Weights of a small transformer language model: width 64, 139M tokens.
Each number is 128 + 32 x the weight over its row's rms, rounded and kept within 0 to 255. Layers, rows and columns count from 0. Numbers have three digits each. The size before them is the row's rms in percent of the matrix's.

# layer 3 attention query, 64x64, rms 0.116, rows 0-21, columns 0-63
074:150162146192120131082139148183153093147155142101057141160107075120151095111155167066157099150077159117104093142134131113179155160097135131116148169105182121129109177151114164151141190101170165
090:109123165158143182129119161184163139103113115156120184081106089078095146120134155163075141129115138150106138141222135061154174074114140164116187087143146138161149172120103120145145089113156135
142:091124168087105152105064112143154148059113074170109120088118159090184117076094127122148117124131145153080191136178122088141165125087126146142157141138138104183124176122155183091095142108122178
168:144143169078086129096068110125146141081089095185097119108106135117195140094125098128149098117164096170060190135170144133152154140126097142126155138153179118169109148136154181092117153119102201
076:131160159111169116102131091134115157131122134099112084155137194181153163116163105092123157072157170123153136114119172148115117187134197146162058180167129099094132075067149089142122139142095157
083:161118131183119077141194142162152160141126140139153124187167145073127162138181125133112100098097134127125090155080112106130114181144172072063132128154083150094104134185130152078149119183167109
097:117136087152181113117184161092156095180185197095168144184119103168131128136181172149150142129118127101189083115109116156092110097182135162087095075108137133103149094114109104168155142144137103
115:140117092155148115149163160111135124201166187089120167183180127130109131165167130139067136094139102134191070111072079128095128138123157112113123104118090165070134132164099066131114098134111091
106:175136135235154142135134097146099100161172181110170128082140079123094106146158139137132076123093125160158111131135165134156112120199141088115160091147109133112084080130141083133161100082179143
085:085090119204160151117152134093156126108102112125111179162165121106134158114110141135158123151134095131119164182118204074121112152132051097073103166143152116153119087114107148119125122062191084
090:118137143130130199143128167163088142134118143154089145113136140125120091154174066175141093153202106165133096114125175125177095139121170111098214136118128113099075097139169130161087058135119114
082:111156104136165135155069090099157101174181154108138116137074125181142141141187101130125066128132161132194157128107140122163131128134119113133103078095144078089117150130099128092147130108240102
088:137205108095094123133142135122121127169144104094100055120105183116127127095091160152139097174169144132060122106140079073097128082075100143140121209107139143126115099169120169127065137129125128
095:131060146132182121158122138130138135151169140118119150136168130176149176157150099152136079080114116110177067122097128072179134198155086080119110099099179119082108141079164122105147161080133146
103:112137155092100155122171017154093154120114114124161142116160146108158155088116084156113157114131208173125166145138121125097142143146139141117103092205121156106125097088109166145099130167059151
096:147108140053140137098119059137067163098106170116147089182161140136106119091066121134101149173170155120176167082151096073103166151106156108160167115195125128116097092128117119109143144147091132
075:182132132189136124107085135075113161137088097135142143112181105106129206168160146123162072068185155135121088167120092113069123075147161181128142123092182140098101149145125145136134133148115100
086:136067073128151136133133138183156131139143094109126214136155114128146161149180130138104129129122089170127080091192098136088179169158151150166138103123143189106123103152100162184117113123089193
096:090109139183176132206144120092095081132151139126132118089159061146112190133130110133139121085092085124131125179143188159088098130126129094102186095118115110107089095159066110085152128111162157
091:136146128153090126087123143083141035122110122154186144130087090122177164117172144126156141150129171139154104105085082175064131119120146095100107071125166150108158085153180136098087146122075100
090:123117137052156074134146124098146180128101149137153102126092183119164194105126084141142112096125171107151145134078136149094169134106069150114138153110127177097122072082123139145186166145167063
085:067121116093109131156120113142091080123110129102135109121153095134146156187153113137122172109155094174120113102143127101097125121183116054072106141099157103143138143029071098148099150055156131
# layer 3 attention key, 64x64, rms 0.111, rows 0-20, columns 0-63
068:147119154092165097153107109137120130109129129130132182110057189095131187095086091086132132123208177144123136100157081147100126138154122151139104113155178096152168072103119054147153098124096159
092:117175084096131124133048131112085136103138131173141140114114130117162082143103126153182117175153157147108095122115139101203130166192104122184112122185158085104161073119146122163165110062128123
099:148143147107159077098106058182141124104115092196159101085164178089163094117095081133150128131119140147114155133169172095130059092105147121136147166111106104111128194144161168066130109099131140
082:098160088119158166120128170092147112169146137092111123191156093124059140133134181121056125148099118057186167121108113126121150125067102109121100122101106212117101143131102104137089145118109172
075:147119164112125101089152076138116085098106130176084132139136115146107077149200097105093137169127115127128128156123048132141130123102084148108153182106187180116143176063095093135180142134157173
097:145138125072165151124185164193077138143133110138116057116166174105080132144104164097094156139110103096123171158105124180095086144113175105122132199133096152116145158083154138132055116127129109
142:186120096156143150164169190150111163162140122130071086188170100071119117161183106118110098102093086076166137146109125143103109174109146114164111170155110151080095149151077118098129143103173147
155:154097066098181118137190193099121117183187150072084116203127128122092123176174160129128144113129152093158100108078085145129142156128117151109131114135116196086166112150098103144134104119121114
105:127133117135158147076112123117071122124138190080109085096110101131168128121134143156141084122134130176165093109065127102112114105179143093078154100085142163198097090122167089177104096097164069
103:144098189118168158197141118116128113178086156067149130115134119077124121142055127157106110124141078116133111159136134087135136145177124136105168078143091132118065095180075169094106136127161071
093:142172120126149151122160174099077131117115109165127090120164181111110196115205124140139135096141161109147093165048139078136158129139176114136089111091109111149119112102140161157092103102207082
095:176103179127166082128093065079168162107134161103099148123084085161085181164157147140146120174123100125136141104143111109132124107162059150091091111132170139171118073120127149184181134137158093
090:178148124197071146121118171103150096084168111159133209195111130108118114083105131114174137118200121149129171125106109127083118115147144158151113172121107205102143134136114107120129154088160171
104:155106125132133175076086108186069165137126117116175083110040116137128161135123162139097123123116109082151080084114067125130134087176084164131148115190099120142168113138093145174141152140165155
105:136173124129162142095163116124102147118145159122228097152146122073168129099117152103122111141104148110131149186193187146120163097132181096125097138074112102087147145139171088090114138127064176
083:137146128149160136109140131087072162120139145126164120178192127162140115109100208144098150149087132067066173123140185172153125139155226085134151117121132164100116140120148133125138137101187137
077:113121146104097130112085091169150137097185132107113137138082160090102078212118163159153097121166077151174125109111152100100124094124134140153119142153097107129172163104163166093033098175109125
087:119147103100151177073057121164091082124132130104100152103131118140119102100113144164134130143105130096164079061150137178140128145141159171197118166103116110114202164159166096194101137122099165
096:121151158126175185153120114133064116174147157116069119121110141079104166191121121136122078176132089141169127062130151127120102123162108118089157059077148137137098124167094112113203095130142103
086:156081139125090124080127164130140130129080135089123181157103127153154106116131138125102098146152116145113137132126082097073129097029123135088173087080179172125178113139194151062130124150090108
087:147137178116092098082120080103107134175099154133178158166112187178154113112079113087084120128118079133108131185128119137160156144103121157095139123177144190100119085130121180110156132039115140